Part of a small language model's weights: 3 heads of 32.
Each number is 500 + 40 x the weight over its row's rms, rounded and kept within 0 to 999. Layers, rows and columns count from 0. Numbers have three digits each. The size before them is the row's rms in percent of the matrix's.

# layer 7 MLP down (transposed), 384x96, rms 0.0706, rows 151-223, columns 0-95
092:502523492442508529469427469506580544434476501464478493517465478474477549554500466531513603486476460510521496526510409519459460572515536522570454475470505467526539531495522508469417427497434517449462572444513519435568470454512516496484524512505370520495480498510494496477497493477530560537
098:471442471525485534551504441563565492407528531459510551473530530525484594517471518530420474481491522500505464464497490489449448513529469471533497505477480504489503468438378432505453591493511517517490456470488526531526584511536505425474424525497473544445475524470483478527520537590509502513
114:518467537484501562528556457519504447512451549487488505458514455427505524528430499539468520505560499542460509543510519617508590462493487493482590494465549481463525496554466466526519452526449493550452516438475559462454484481547498445544483534475463527487489490418492483419422431485503478477
094:532468487578529514486545513474445470495535468526465539446527486508477510493455482484518539484522572421547539495514550479514535546429440524477517526484524510497443531608450497528500471507479494534507576514437494497432465466578494563479427509534567493595471535538500571417480520452514498501
094:539466481484467531513503512546453540516474555578421528429456439505520554484501572583517440490532543475512496486513501522536521493494516404477539451479536517524472433554490562443500438512506486492486509532486441436461525502488492414447580476461538580537488460489457549506535532541505485455
103:533487472412577464468476446470498438505523533531481499473499562452492515472437433527569465490471463494506388536500515496556504507523585427489499479389491455502503477528516510524440477486453478457485490553515453539529535519541514541500531526464543494546510529468531552518437477471557431444
106:513495468402497466472437486442498489487506512503515488539544549491499512530516413539415451467595444506544443529506519509545499475488544424567480491466481483514502470511531513446453460492489521502525527496557481526472482462437490511526534571498495564469557463523463480570371548470525486449
094:446454465525423524508550473539511427499543555454449489498576530551430544512477497561469491461491453511500550499530496454475445527501494488468475516547453551548477470435465519458428554498490520564459464469405549489514454427481500424499469456439513536465532523489497511504576549507556498487
104:507480538539514503458439580475447511508446495529484405482502548481498581429499517431455502452467486519523418527521510460543558480516487463539522453506532536474465488529533499595466488511450452506449453518572529484487476473519556476443484516538464435488474502516430493562498553424568536515
100:485568512460484503546500512479506485493540413466500477503510529459469604615505492511552497464492583470565463467518510538485526433466441479483542464534506517538467593525494498427550531465486575532510538528511489507564472505522529487547508473554509424540515520555461511531557535558457547484
094:568490496539440451547506501462564470562570515514498440444474482517516491471548517426519424464548559460545510500464489538501460533506495466520501457529474435509524515433548530440538496521602513425524459446454464490571517517554532524395496512526494519514494488508510465523589522508502541531
115:524554515494413503573489556504500553489433522482447509544496517486494487505561537500489529437500493437485575442558493473553446550497547533538537476481526586531395522476470500437523467488546453478582562448509451483522522531512449435472476440464498567525515565508470485480503476481465510501
094:543499466590563545496539511471418534528483504552513548547544501524557538395532523529533493481514536462524580468521469501583494533529473503573466531501537510561529533429602504509458466483540451446539560518547432490491495531508523475478534511506549550503467469499443497549480496533497530454
097:512510490456562535461533434500491516556482533514500507446467497411475514388475581490503519450471496538448548486480546492468571551462505474504462513555500544514450460470511518490465532445497537471541544480495513490528514496560513438517495469439551484501573482460494562446564591517517414555
087:558471517499532504495560509459524563521480493498584427483488566540509524455525511519505427470433477488471519494505477414525489503488517481548470500527474532486502460483542472564447527493521521455533546517542443519418462526608482511505476461511508497472515548496474648488500475520455415444
103:545534515523432526496495437469480545435540496486580514469518473516483510521475501472429553466496501519568461545445522463512522492494487460474476488396515533519531445505528519514465482568434483551414507486465546448578547461464413470506471456492479487440508525495423401487449473518525526494
093:490413493483546486529555483593516483490523507519500547541587464441525522475392511466587486480518483505529466552504508471490434502534509479484443546425535493503526521532463549538513541501534553593528485510484518463507492522553492469440483495494582543470476455528540518498501499512480613438
112:415523470470503533540527481536488463386461511470519516473561428535497469489486550478542440468473551496586516568452470458465512520500502514440507447522450468487544533471539463469526546486483439538516510565505477512486370499477439500518494489506426446507527441468501511504518534527535536434
093:517483514490551600467452488557495470530524478535498510488451555494462561444449537581564485474503496535452485494514518494450561504508543562580414480521521519480476477522405509498461492534436422490471460496422462461463505487485476489466454561483502468535507511462509529437464492528605483477
090:564439492534518486503512527545572473507526488487567531438545484483479587477423490530512522528539517505467483515524533404499436554424455486491515548477486423551510482547490486558473510522505547543551495532484545491476496462450569546485493444472500543436510421425475507548484501529507593516
109:482497507528453439532540520619556511417512481503589495539486547509543415491468465445423556496523496479458515470504486457460478405437477522510531500488498537507555529417494501491482525568515427505468547484506502486516460475459540514521514548509509496538506537497422493478540411452545488486
101:500468476503451508508497524499509524519444593514452447450539502496487499420542501522518483487555514474477469462534555509536548552464474482485619489448552525459477483477505483473471494462549468511537496402486523554502592509477535541450505533432517603528483465539516475446559497489445570541
103:570541451534439423544515518506536550519520509557551427505480483519527509466511503488562473447531554475504531492524544508556471505507459484523592487550548482495550498468523507495483447539539417512482505572544448411586474498460495454475537450537434543571519525518510548537498458517478442464
111:446537569527521481448485577517495605476495439490561464545498487526483527467574473456465474474447492477506510543576473485478501441518493508430513483474521518581548569433468475567440531444505482468511495484541486511476497554513525478466536577513428436451528479471503497433553470467505544484
099:507587493507474500552479475511508468519496516497467488519462522489587527523466500435495481425494624561513468471427521487422490479481508514548406551501500545518533567532514507521485543551566560526467487519550483481550471494499529526534563463604466517501497474467509542575488528525425492491
101:492510420481534480553492491564493543501541541549509536496535507497524484500501503477467557507505527502526479515509509521601471577460428549494538510477452454512475453440626490492464523566565497455517482431566529510529529480455480478524569440480504477439552526475513565556530555504531423484
107:502474423496434570493467473420538514559439471456519431458457434515487533603482514481517512525515484548599397517486493571488433495458444466512520499497530521530509545446467492437557493498514507455502434495452547498503521505549469510524510502547442472550501461444480498482525478553527507479
085:535521527577500410604468442514508475517547533537467462498447421531523520475504540502525460543570509461462478507448499498466459520501493488531494532514511498458514482472542551440541473448487495474474471479540461538527582450550488554424594476527535587535475512500455512520560532490424484508
108:509481566541475526512492524531393458432423460490596495503455473460543469502468527492477408495504498554527489514521423532535492460546493539517474498593486428467519531489484464553486501570500457471490473474561500463479512439518454458504484516499512414569492487471497512537430541534532546451
115:548572483426481528563481476482543545518517483518511565531487517513482523503474506484496491488512481553530443550491504563537503510476461452631543578485507535455497482494500428538491492523466487482507578532616440517527535480416486460507508546518459522508492514531469461514384504516559467496
098:493550480439473483486509504532524479479520583553489479585532488504508503528513536496560571504467591508546508505534526465488450521525529482446490592526542517523550548417373448522520511445570506532504524463492524516559459550476489465477534579470496485493561481518440463568540491503526515512
097:452456556536489507561491491460553548497394430607530466504512440538455521522518534554501533494493542474506458542482479489516523508445510508508498462563498539541484468497482517509449476450529460442556488536603461421471458468481447424507508476489456489531513516563514495457460543421533502466
099:530455525547490552536425506540467465491457470531563489465498488464501536451450549507555437503518551479532490501528441553461482477533558517612556510555473465455437479485457513431467487441557499484500488513575392485527462482498518519468508499456509454481442529535439511490438498548557472474
099:482473473467487490517551492519462441477553545512522577504507510439512485487492476455517493586490594501504507539621511487491479517510493473485471580453522505482430552524466428494535571480528436549489527470491495510447485503590474491555529434471583438494578510513468495481531510443489502441
094:437471495450472527531500530549494462479499460436486520427557525510463519516537503425506476511489545486574574545513512507555499534536495492506544443514522443509428496610519514513548422512503487500484508483429459464507500434528545519496486454450509571464508470572578540517535422438506547469
107:536523513524494560476441501531554552506550536555568504440519503469440563508423479514536521556555421480491466604462508533516556489522494455508524460437541508435424482567525520543501479552508540477470541486563449463452491456498529524458409512506504488541453560540508476494485471480538477510
102:463436465519495469442536552539529544509450471539500418520508461509536417507503564554544505575507461498482487487478500510531566524446505516486542519445572500494558435533567449453547513502539453501508461440453527542557480528521507482570401508488498503507538386496477517451509453502526509497
103:524476415556408526472506520512538549457484502526443458475517454522477453484536483538565546470438475496465463431553508506549454509488496455513528484516481453550527506499491508497449531500510430317506522424539470475518477544516520518452522451479504506502507491486452491503491474454527478418
102:463547541492496490456517453427520465473499558516482518491469500460472505504494452541542509468576604476475527498581505567494500514486527507458584623514486435513507509601481471498493452495452531493557530475468554561561516526463521447568535536477514495518490482467446528573530549502480493484
093:506452499449477560516490441557470472528487512524438563521569463479425491521453463603496458534549519518476453521503478483595540437497489479518529515481511458389450515447590448456519452516443492475475514517527561528454563523495471513525465518491484579460516524500495510536444535533507487514
095:478447459535507501481440413467467510488520489574495507531498469481493443533540522469530484514452435508475548422491485566444524489534456483551426473447483509494502471545490539511499504511481499472443441499379484464410480453476531484524464572530497532493471526506551585495421489509556571480
089:439517504509479474471503523509449515507526498532468532486548527446473541461468492474457537460392532497572482487544517455443504449483571469492336504548500448505503514520463513507493467543543520417535462556513514521479475533483481431472467577525448484495536476449509511505513512529495542598
102:607495424517479563526498471438488521505542514483459543508450477468464479533520455511531503482469471535515551496543468567527446414554516541491422505542468614489481475470466454481576462454466555467488470462490474530522527518563555521432478545556444433491496510538478493499475516501515536549
092:472502534496483493475445541449428553505508463494544554553506542443527526571557432552482516473531532520439501493544442478487507446503539434523547564579513574489432502536519510466538509402476514539475526501530508543535489521474479469530511435548477444494534520533454427561526458560513512550
100:497540525422518557493491480535504448478555520499549595488472535491454527483474545463509473437499504495549510508545506493467580453490558468475463446499483490547463463574442478488488442468484504493419454529381477443541412508523475461463477457486496423455499505465483548470461469520561496463
094:440506525530493494499484494502469427546518506481498494458496452570478404507481498477510505524487522474539499494531449571498584433482502517494596477467479522509416491475559479439549526435481483531594501547496532489465471494570577532490516465487431489540514417520572511433540501501480463564
095:476563483496485443508536450436500539519530546502528470551495455533517571590495525454510519501519534469474512522520564563479485538553534473536513486417459452507490514558501477497407591535585448556535519459499476515532492500518521459500568504519474472488490516528443442537521421417517452458
095:501478475568486488468468494539376467495527546593587446503451468411472447573499524529553513519482498531488585495535549522513475482414534487479407517510538497469437487554491474455486489521507503497405440495526451460478497532484524523497516491449535477520546472508514507483494531448517547521
101:497515526491491511487517501481538498567442526556531499478493527495543492424527535533499453438503456533452556436576515509542473523526517493506469523526414511510466416511471507481516480457433480459487568510417428519505526510549569406441480432520537509501412492493543572491575521509518485450
091:518467567412518440540402481457489476598476506571539505544555515483553513502561492509437426446461417513451467467504528487490523524491584476492499494507458471528455468520485487583510486457424487496537498503424513510534514516438522440469499532466552516488472489468532525447481481505549476463
101:532491462496582432456500407511537509554532553536572539452570566514483523509437529507460478464421487477482552497540480470475548616505437525493508459514532499528508464525512474557499511448504513492488479560537529515482443475453530584556519469434570526509508472517550540505518511555492479519
096:571502538471540467345451407542468415496505504437526471570528475490505435530448449456484512496543565497502538492523510466518509501433508526444529548441529501471590498490461526538519465515478520464521479514488499558519576500463533509520518475523526469448486435481466517491505486536467496553
090:502504464554492505491477548512444483481515598527513540498507528551484473407486572457478524522521468506542566498484568489450512529475503534562513518524546417569521488566482469497517552541522562515448534481453515501550536468506438470557546519482544518488492443549474526455446392470575509536
102:439470500439532511537536438513522474478443486507537490559473557484526518525501470554520456487517424487464500506444429503559425454467540493496483539412532446437475461541444521506499435514553526558506491518431473451501576607499503485461456461511511508532469506560484526523466479511528576443
100:508453491485487508454510479511474451539472527458505505530544539472447549574463503565477502511535495454520465547494527543522550525457557499611440465479532422407454468489543450439506375489487492449528485515533422556517538509482477537557482483527511484499568512522465500572448492484493490477
099:517477392492451485485546473493478498463519562577551519512485527509448429547408459548535516566489513511506523484527506452446474463553481457440526530531507520566522533547424496472511577460497522496471545489428563479461469490490547446505480482483510499484547544480498503462597454574529468515
087:527491536440562434549527489484491531534472505555588458467537530539573583458580520515491392478519484515400472522478537497488533515444523467488520515512397546510523513478556538553485482496480544498544450491573457519460474514530468490495525484518509499508516543509483591504492503458534440455
092:502551524446454463576465437464549484502524435544452474533520550413531540567452467507510427470561535538476460461459511493529511524496532469533500493436527576485489507501539501535510477548542542485423441476550460510547512471518437512544501500545434592516534487479490517580469509515493430525
092:497533538552530606550455435544486505456459522502551475464479479506583502537478536469488497422441436540562522462523581571405439410456570484509506521476458515433504467514521454504476491492529490474495510447481537473527499502529531487561446450499500520487485425492447528504491477484538506507
103:507490460440531523520528490501474542499540404545524511521436504505464482547468513415517532523484529515446535449532509520494548442508508562520509526583440553472490571464578469463457484530466463489540428522412512519516523472558510558523509542523562468476532493505559533443508399525495454539
109:458453474525447556497505521463484558506487523540562467563508524502477525498422498510554564490473484488541522570500527486484546558534501402590513469458448509480511533548529465471486488558537494400563505556604475480478527494483491429470480510530438494522529486512560523528546572517483471453
102:484517517502496534506502520540417520558532536503465416517443563493493472586487459473478502463451490512502548574498536517514498458546474547469466555519496582511503526469596458489432578569450481510453488475448531510550515483491474450535490469574454522455432492533503485542547453488568474549
099:494561443559453478529458556515556453510475505531539539428468464575506463559487507443489433477490505456529554495518443483488402534513498463523513484562566470493493543464476477476459520493505394519481597452423478498534502516528477535407525506465509527446443494479517518470500541448517480490
090:525544477504515517476459540406533560420458503508494407508489513536466466516516373440453470466483510481489510442456518482532466520490531447500446549454506521467499540564541486578426421531557496458552539486538487453491509474485508542563465482488517474431526546500569510449489477494509495496
098:447433502439551498446565486484450472438479466502498468510556555486483459515453486529517507535549431504464471572446480511445523437554535521534502530531461549475513555553471564550471541536416454470444547492472538533567483546502439565525484527497476500528500469511417481522536481475547437502
099:463472505472464511501486469451512481535509540451463510472506529512469484511496484516457449504518422523463438538364459479516551541509492457516504514474526489470535472478463512476468594518484491523567547465565577561512531541460485546560531451410449542456499474483576413550533445492490498489
105:506487560541499497468517546491552522545492518457507488529514486469468529450535501454548469480514545488478466496453449541555531563492438501522490498452507520500540538447536568564508527525463449488600450506552444511482533501499542606442489436450406588499525504475506506440438459492477430526
102:580475452535524515443501472545551437509513457461428492490563491543536453476500478500437460437521462570529427466442482482546464463523509469413514535465541435469514493464529540456520581532580463518463557464556495523525525501472473479445475452431510538516490492530516441505464553470496541494
100:539499513437444486502431554512531602528500512495489423472492508513526552532498488467559546470497489450512590454503549501455476535414481438517535476505449438522543537504442515521506526532543481449535512460471553478512542564512472463438541511489470558426498522505414528569518419513509495508
106:629488409537529481479540492514522518526604516485500527469447477519491491443470507531380510494475456556511471430466467538462503490519459465475512489442477483572491480467544468529481514488497522463503531474444540509534477517492510486445575479521493469519543460604524473449474461510492462574
103:600486472495446522514461558555556545497546505448464437483428498488519525492533485490544472519464476503597508436461451551586477522558551465514518429526465522527562533502510531492522551490546448491490534422538455454485415509479471498436506465476483553540520507522477526506494423469500449518
098:506537475457540539497517487456498485437491472492583478508495577540503522517489445465506513485554502471468550460545481515526516484426520507567527509505513431487433581636475577538534525447542477477532452436468483467483509440428504456465531538503526515572522555427477515528510511512522479548
101:537480515544537492446431521493525484490504529540474576571487551505526479435510520494553508419453482504476525508511475485482535510517520527505475498459511487603536484575416497543474526419481537469489448488396436502486443516435558426442494521483500439481507517450505533524426477545526453473
# layer 7 MLP up, 384x96, rms 0.0709, rows 152-223, columns 0-95
110:484488567543484488525494507576537471469517473442435513507474427549460448527512447538341484551480530548468515538511482452458470589504451490527508539468436483492550501458469508497544515547558515542542526437513473536536528435489440468484460499487479541469478473528476527484513548518515489425
116:439450531456565473536562497485519474493464485464466542527475525443390507500513473483489421525504517494470477450462552542484523448429503540475548556462487466550470499510520532394547526576476446580482562497443537559468504543454608471479495509492512495545515483459481491522474493520512476520
090:446521576503552504459493559514596508527489503509509544470520589444415473499422486461498564462495485550495500521513555545510490513519401547540486566532497442482470523511503494519559500473481509479507516484494462475478464550533455497525528496466467507556461593472518524450521551617531537473
092:581458496508482459506484506500522573499497516526513466498439538519471465571495512491525571503534507478414510459493622522481525411466558495512489447530504486525516514439535524485478482494495494511572478480495489489492431502523475461476576533503503499615487594530440448496506450509433471426
105:510484480497550529509477431563531524510546457583438502531484454481537527487505477611528484503513483513498419502510436533432563476474504474502457534461530506473479496508599464461524542505465533543561465489535488543466445450489542524532467509504547463582501500547534381549487473451537489507
094:569638543475575551496555430543482556510469470515525504576527528484422557493468500484509458444536516446559499549479475475585494505480497511503507516429456468547507520469519485479496533540528489509496447438525534533448480440492442539485455501531480453520447518542524488513437515526506553551
097:510457531548520516480445486576546416478468511435437497542435469543436463558517518570432517482497480492547489523543453500462430463435444530519486550382488491515502512415457482539504533510527526508524471479512479546499538544519525530443449497486476486494500491470415474490430566522475475509
105:515429501486519456455443534519484472482499475536462551489483473488506481484531437447464562548483517416550515554553503560464471521506456497471503486475480555446551497459547518481474506499408410477469483372477533504484504518486495468502584458505476460507525466470433467556535535478434487582
104:508477502495450495428449515555499468524491519422479484493544537471523541447442457567498515586528499497491516475450542433448520571514550561442553519494453570511436484527476555520525473488558552498525505490435488492507521479451479544561496512592424513475499522468575488535455489467573492465
092:481513520502531416581500507484511473516527439436483547443476470531459489511510514467503478528594510399520469472527548517464496563496463593515493477431478524486544528484511528441453495438560499532538505404479467505555558538553544443567558537563498523458507484486514542484538495504495528547
108:475515528519509495494457485458477541427482457538402522510529496511516443482467515483422569496538500526503520471500507499493521490447549596424541473484527559459449532513443486519516531470451529564564483457507469509526516392504433438494556513497474524534531548429481516538407470493432482484
092:498467545481552418482579497479548542492459510489436502568449542524455467489571508543454475488561503521497531458525463526511532423504486496511492491454440525526530532499480481456452534498446496516552478493525538538529426529391420412448515496455509544534438457507487481558555451502507455482
098:448501527490588496474476536548421530545539531492470516557485551514468506466489510532472478554495540510527444489494534541500590565462487506525572580481513546443482477504532528519547501596519454485456446519506554478504529458453492501480497539496480505555460468461422490441464600457505546430
098:582511601451581567509519552439565539501479488483471469445526583417533523470526468549510476487494493515480494505515515515516507496420445488499558509535489490519495480510531564499533515568497484488544432486458519442446507412477565537532495490469509477485491506538487536453513592546506503425
106:529479559454454537453448475515542575458469484548485466468533475458537504529506462517482520518574496522481443505486490464479508532484478496424556526436467530483545464539607537479586469462484489529514525428500545506535534521550507566516502474489507558525402578436564461545455518503520534471
101:455599479426522513472509482486456480518512461540511529523449479513412564508576455568506557517476448498455516532469540458545475503418488590425520548457532466508527509513456480517529459510466439516487472492423508528465543465480484512428571539556478465495508491531485523574501459501476549463
111:549567528502450493490544458535564524492570511434399492508516472570474469490539462460464566488530475460538466478606505470483533496482524483495505508480469532476468520453531504488490515459460423485508528464334504503473478469443448461463513526495516513466501489427505489523557526490463467462
095:474571491579509512505490540495481503448511512435518565573494487501424444529460435508480538496529516474546518462513424525453499445520470528462486549540479540531465492493475459504450468472469443521478546503494524489424471441444529443499529572525487433481464467412442503495524456530597542445
091:483523482499431496559514485491394473428522464542492474501422478485518483500598518467545469530610457568478518500444504463500468485483431530454458466466541480494512514483466486493529546469500547475455527525461540534488488538462497462511503456525439406442532508467550526462438541553557528463
112:481538520543497417539567487553504493511487491534529526486545555493510507504529448533505516537522443480483526488471476499439513466466491494487563505529541501576437523456562465438468520514538449453452499509438561487511547480363501450608549468535467494534541546560556531509568507473519509510
106:507469523472532499396481594437429500508442481396491554462467501465494463462472503514454501486493506509450460532523500493465521498457495525406516475549491557526520566512486482553566470530460438484563466444543490489514418516475579450534551515485466437537459461473487439490460492480492513490
101:570478501531573469483503585477467534491530508489469462498434526487474494436536472566534465558496451495484505539550519471484520508523513520435609545455520473472550493484478483479466558469568523530516434506496495440536455462401568496463503508581434518523523496536553540521467457479565484546
121:528482516490564453457482581520475540459505445493484492480529487463520451410578412456412511467447509461504510582480459566392505473474433527446559547511547473540505475500493511466490505482451494496479512445425478527523555550493515505484496552508451489481541506412505459522543513506492502519
109:498551487483552427523502498519535487511543382438437492559404484451428476469535495498419499448533511506553500458492555550437518508482473491524510578486529575518562545466524469507447540546444488517472483501528462493532477509455490514495530494570476535430532507465509510509539591512469521473
108:477462567490540518453508526565489480549535490432487531521474505529489459500493492483489574536530455485501478513472505538481501522474494512505602517557511481505530503441508581451481494611593421519484553489505562409463456457473465447516545494497472506590524536522518523501566551485564456480
107:514478585502461508477479448499470501563499476446508454439520498513493487541470510507482506555528382423477522474448461529518448505536555476530487528538522531568462585425509628492519495479483487478515496484494533479504451544485488510438475527471472409576476524479526484430450531549504480506
084:550481540449457407562424485497572519519479503529552555502437505555473524537536500520498535482543502446455457516510498514474524471452515520481437454542428547526457526490509603439480503429504547509502406486504486598470539522486545450486538547483506518588521516509474504478518473469513486458
106:514484502457453468462530609549507531468434465528515464541489441501528482506541474545514485502479512510562484509489427507484446447509551553492507494588575448453474546442448529448555507494537501467541550408459535502519511504412468542463546516502485524593466466526490466557483500438506500468
107:541577570459500511556508563477536464515496440534494556563435514457502471523471489484551458462556469461411447523480535533467493497576475579533530510535461553476487515570469513481488511482448466555537514462473480489537504540474531464527508604537471588555511463526540482505491507489510471578
098:508534503480492502512500486489409520566474523538416479598539454480453540521548478522508465465467530473483502515419497500507440480529488507488528466481538516518462465449506594540559548472540422583538529484480545456496498475482526561442467570511475450613525525528479499525543497450553522484
096:466489499542579503563556578558508541487438473502445498518461443458442475516549517604494440516494519433520529482508478538487471505503487448455469507540527546513550553488467567523446511465528488458552436454457570431480548526493547487475484420476505478514480570503460495510538552496460560485
095:482482554528486512506441593468442584525423525567505499448457520446513470507517525505457546511561468513537564518382437536495517513529491549493556492501571431526520521437496515448592511479559505483563451478518519438479493467477484480486537515516482491532442495540471482490437526512494482448
101:576453501444480568502458512539435433454505508444523493560479544464564480479501494529467451531512531567493483410456474508503523526538440502524503468472475498496545561473477501536539522499546473521449474497398539529502472467542494539488505506589470466568494483405462488486421542520540472566
089:465494497568506499437537533467469451469429481497479489450517538498532431528478504453477538503565465460490411506545528452497511532509402622496437510508497511496459527518484500494480510525441501501490565513515449550497496466538552500519556445479483486465381509461557493449487507525551572550
104:502528554581609471557527539427470565512460522550503448475488491500505579531530500566494480510464485489457549460518473473503456535496561511498537510543475410432570573489469471475509557535533514527522453489486469459504414486502475540465498534498497480603523467456503494505470556482524542539
110:510438474509503401536506523553538549541525451471458450493424456441512465503549498564448536503560449475402448445475554492532509400500534521452496491517512527513522450463493542418543483553471478537536539540519539481498460535463443510485511529525450511494524487520454473469440533531476460556
093:491506475517428506542468450518511535544477510548443491519468457502527519536527457565505553463510508465528526473480527540574503531468487521534451440592441461516523543518493564440489517488450447460513518494507442499480440498496416507582506587516485483586493531490419493498481460440499416433
102:527528527456462539534501388497529492445519470516468485493455489551510497451492506539445535473571514547533511392501479445530501509468514499530527505511409502586531503482543512523541522549467527549441476461492601509495481523581400505540477468515514513466476513499490526584448517480522548447
096:504511499483536552421540522537520440542483479487439538488485504463482508520487503562498608510542458465563447515524511544470545560494536480470477506535482481550509516518490510524408564535492473493400492500496450454501541494508490551543477517615494428543496492547488470592505545461501514418
091:538529522528525475452515510546528439490513498447510495509443536524396538460481493523534552512499471530428466441532594567427488525434507532497531525470479485576496470508483545498427517509447510529462458503402459447517510573455454480463547480494511555528479545429530520489525564522545518467
092:534505536493494546534501587498473531491510492562478536495433441490524536538484460445486416450493423519539539504468489471501533527458517494501488479533454527497522503450497530482575526454494557615435397480506523553509458467561477528527531501579425568521540480542450466516530471517543492470
099:605547465528459489478507532564456548497511509466505516497470497476420467549465444517520487479574456478538474444507455545494461518518507517418452535552499578491536464501529525503510524543459576464503370468418482496495515476509498497553506481455461467469431523518459494501594495506515527539
102:507468504511471496458480523544465461527527503394489542504463526507453504505510506498447518538586490570443465497472518589459495477524452529414474487512521498472507521458574578492520470564488524546430524520393479559530517528469526485501586505500428419521466491511539502537531524459460557505
098:482552482532472526502512490516476502490450471492538495537447463515435482437507476490462489532491456480469527475534547541479542491479444561429470446486381530538533501490425535515485529485454469495473529552492447477474426486552505442590542547443491488452507521383528502494559470521502585539
098:491550496545475487469538489456501503459497447530511542426442466506548542525500514534544482502489486443550474492547475508546476581466564515565517563452550498547467549451478467500573513547517525501492492373538499512534484474525475522512547471509458571547487585460505511426493492544467545406
102:463569556471530531537521446502488448512439512411497450512465487496458509525462498508475446485456544420516525521454499494520517482530423521479483474460496461488489535521603493511489535538555503555526399531476507486540467473424475569513541449535409446467553493497560510562536507472548545505
098:410559498548548488482500541554511488474559490495467523478517510500395462543476484587530532478533468565493423449503474431524441472523580509505456537512500498562502521531524528489490508596446544502567492437492485417447464518560544501519528488480515536487521488493500488517450593509546502512
103:487555550568498545541534465527529497551449504461501514488533545490495521540549458501451483453455483421506475497412521519518461463497489539479522641500468500473475527521526529481509482554416529476547551415454480537456540491456523457457514527541516539459497501495521550546522508564565556429
090:500550513529555513528494466597537512505476491462515489480538526494423536443452497509420401485536539474493486479469527508524498488441460552443519581487413462516537491515522583509485479525426569510529473502410488558498470544487560478503509503436503531462508494556493494518504520522595552465
099:406455501499479449430453545505504480428486504469441486471445537478486436506544463551556481458500451507453520510523487479461516539530528521483472466538511519526470511395541496491501501561514518506497443506495513508548508433389561534457487533600497449498495480538494468520475591523522579530
110:483533494457583517463529502544436532473485510551507508541472521447460401476488497465515552487533450502483526437473423502480440438457532563484503466442488477557580578459515531508528514503539497533536505496501567563500469479528500477502480513593525445523527487468457446472545578515459490584
090:563560515469476491562558555515395553489509506468471494545555468595426492478410498521510465531530496446544569365490521472518501483478575480520501514528509456524519499465569480501497520561488470507459498522483550504522517434507498474514487579477520574489519468482442488484543475490501498477
109:422561522477553517510582457473504504465521525506561575571428536480504523547568420518559517504455472544507538556475506487554498480465562542466527534525484466502482502509449517490503466503539505594534508496428479406500534524427480449495551465542449470510460492514515489555571494482462535495
104:492557483479503526492511474496526408522453470526477553539499475495448520501517446549530535463511522379527513523507563477586542552544453497439457514467470460544415494513508546540408549549497461485443422481519539551440489474456453435527501521521447484535483453469505447539482516482508513513
096:484494540520473473423475501557480483552521528487488491500443488595468530533554497575546503424462530443508520465477492566445432515500526524417536542444505522560450489472503475522590531517556544536460483522441557483545529557484486588473562481495485555512488552475543475536471513483552504464
097:566527565449543493511511532475524514500416509545503496516514566409503504495502483541439445507518459496427403509464558479481491490383463473435570553513486501533465483484563527489479487516506496487561424523494529485454462483455514476492465525536474484494484509532461540531545593583528487465
092:502554501591557463526560460527559462504516441534453531563541544473409458481477484518503541485527510454415487436403488513469536478525452488440481513472433559459469601518474529466505522512480556463469509459498486506521482493514508585516508562497472498516537513551524496542562554522507470529
088:589524459518527503460548535471471469513473476540443491450511562468487492536584471408534475455493473552493496428502431557482400473516518529493506625533502464395550485464532429529546484482533484522488535479493487526495494419536453532504499524491465554450487480505543503471511507482498506504
110:398466515489452459501459473404547519462474473460485433549436509495530491551490492498519470476502465450451470461576459483484507505537502511465497551562500516542407546396514495456489517547512473496554478532534500510485476519472545448500537598480487493480425558497588484462465506448492503496
111:525469530532533565424489457451504499530491496529509488459485557422536513552546456545481471508533452470442490481516481478507498534514479528507507506456483472464470524529453482506594513503489556506583472464440560550491457466541499486573591467566522520554522464535453522462586438437470457433
105:509443522492558490516498498574555549513470522400497481505500461511376512485437450534518558515546509466542501477505494533563541460462528529539502461447529457445469532474456516447480532530557475482506461426519495493457502476410427573474497484570474514507494457518509467540414514505495455464
099:449477499520559463483469525508514424534485498483438461479463582585444526546549513526531468458549462510521478477473553532539448535506473514511558534489476471485478528454485499500467539628411479494470455474476513522409426540498567425487527529508503563476472487488539506480539538568485485491
098:517486475498438576500497548485541513475544512532492437456519457467464443586519432490493475454494434479551523441499465509542473504532560525470500521434475511515497496498505469513446524501533493537481570470435636517530492503475472518536451508552496506526496501514531478485547483362490494407
096:539521496506512525525462472492500529471518478549480473568430491514465415461520491487527449499611506551508473528503542404372516439520497501473561571462514492469563480539547552561530506495509541542526484474480520480554473480483462579501531526476485554472454529483469471453488450430549521506
103:570435502556581473468538474523518485492507488412463518550465461490482514524511504493474449527490463544535472459463522476476516445442491538508518544515581488421575508440462525483516488488510535524397520493499481481469480474516454470448614441490448506483379514450485449488491521477513494530
100:529495547463494457528463479487623520531545508459532563489495442563512495569525458524514536472496440482464410526488468459559461478491479629517536490462459492514539499502534521514526466566535482512482507424450514551531476561501479474478503546526454541574575469536509483509534446473537504480
105:583483491495511535483549467563577430450496515411511447523506494497491496513481487487510473545502497550496443451440476475469474452482554544480504534486551485481509491508514483467546508483559527553463493487399522491422483491500476503464518548499431577572399482552588439490537536469506535539
106:453525503566469447583481578543487515462463507460389507472516510485475527471519498529491524458514517492518541436484477494498488491491464549478487467577359445516485517473554439538529481547514499512446451493463540541455566497492470483505621502422493504467524519516502490561466477490493536499
101:539440519522508528412435507499431454521554527436463446592484525506508472505497448542509517478522459565486538411546522524473522521454541519459436494494443500504516468469559516522501512574448514553465516509498571439518541472451489515458510576523492563463460472476498510546576546476466562488
097:511495501494546504536501495529560507449518486533512465470439490493450433484582464466536509559595478438486498481461522496557533516506528501510624483527518455565530539540491547476488481459533522472518566481492509466546433536472513495447479453541391524518463456487466458520436454506420479556
094:472520485469550531521474506464399535451525485492508457495548518421535473484499502493467507499511487547502457489478475505509460444484452516580517622427479459516468540504494503479525508450448416463537479518534490503505435516511541485521515458534513446565446548499476473423576572584563526511
090:552479506438496535487525500491508439501501493533386496531488481531512492427489457468504571512506543585471540418446561485536561467581527518537560453498501560569561544473543529523521576511508466458558465474436559426529512476465465507495498456462471501509511470514492545550511542540525499483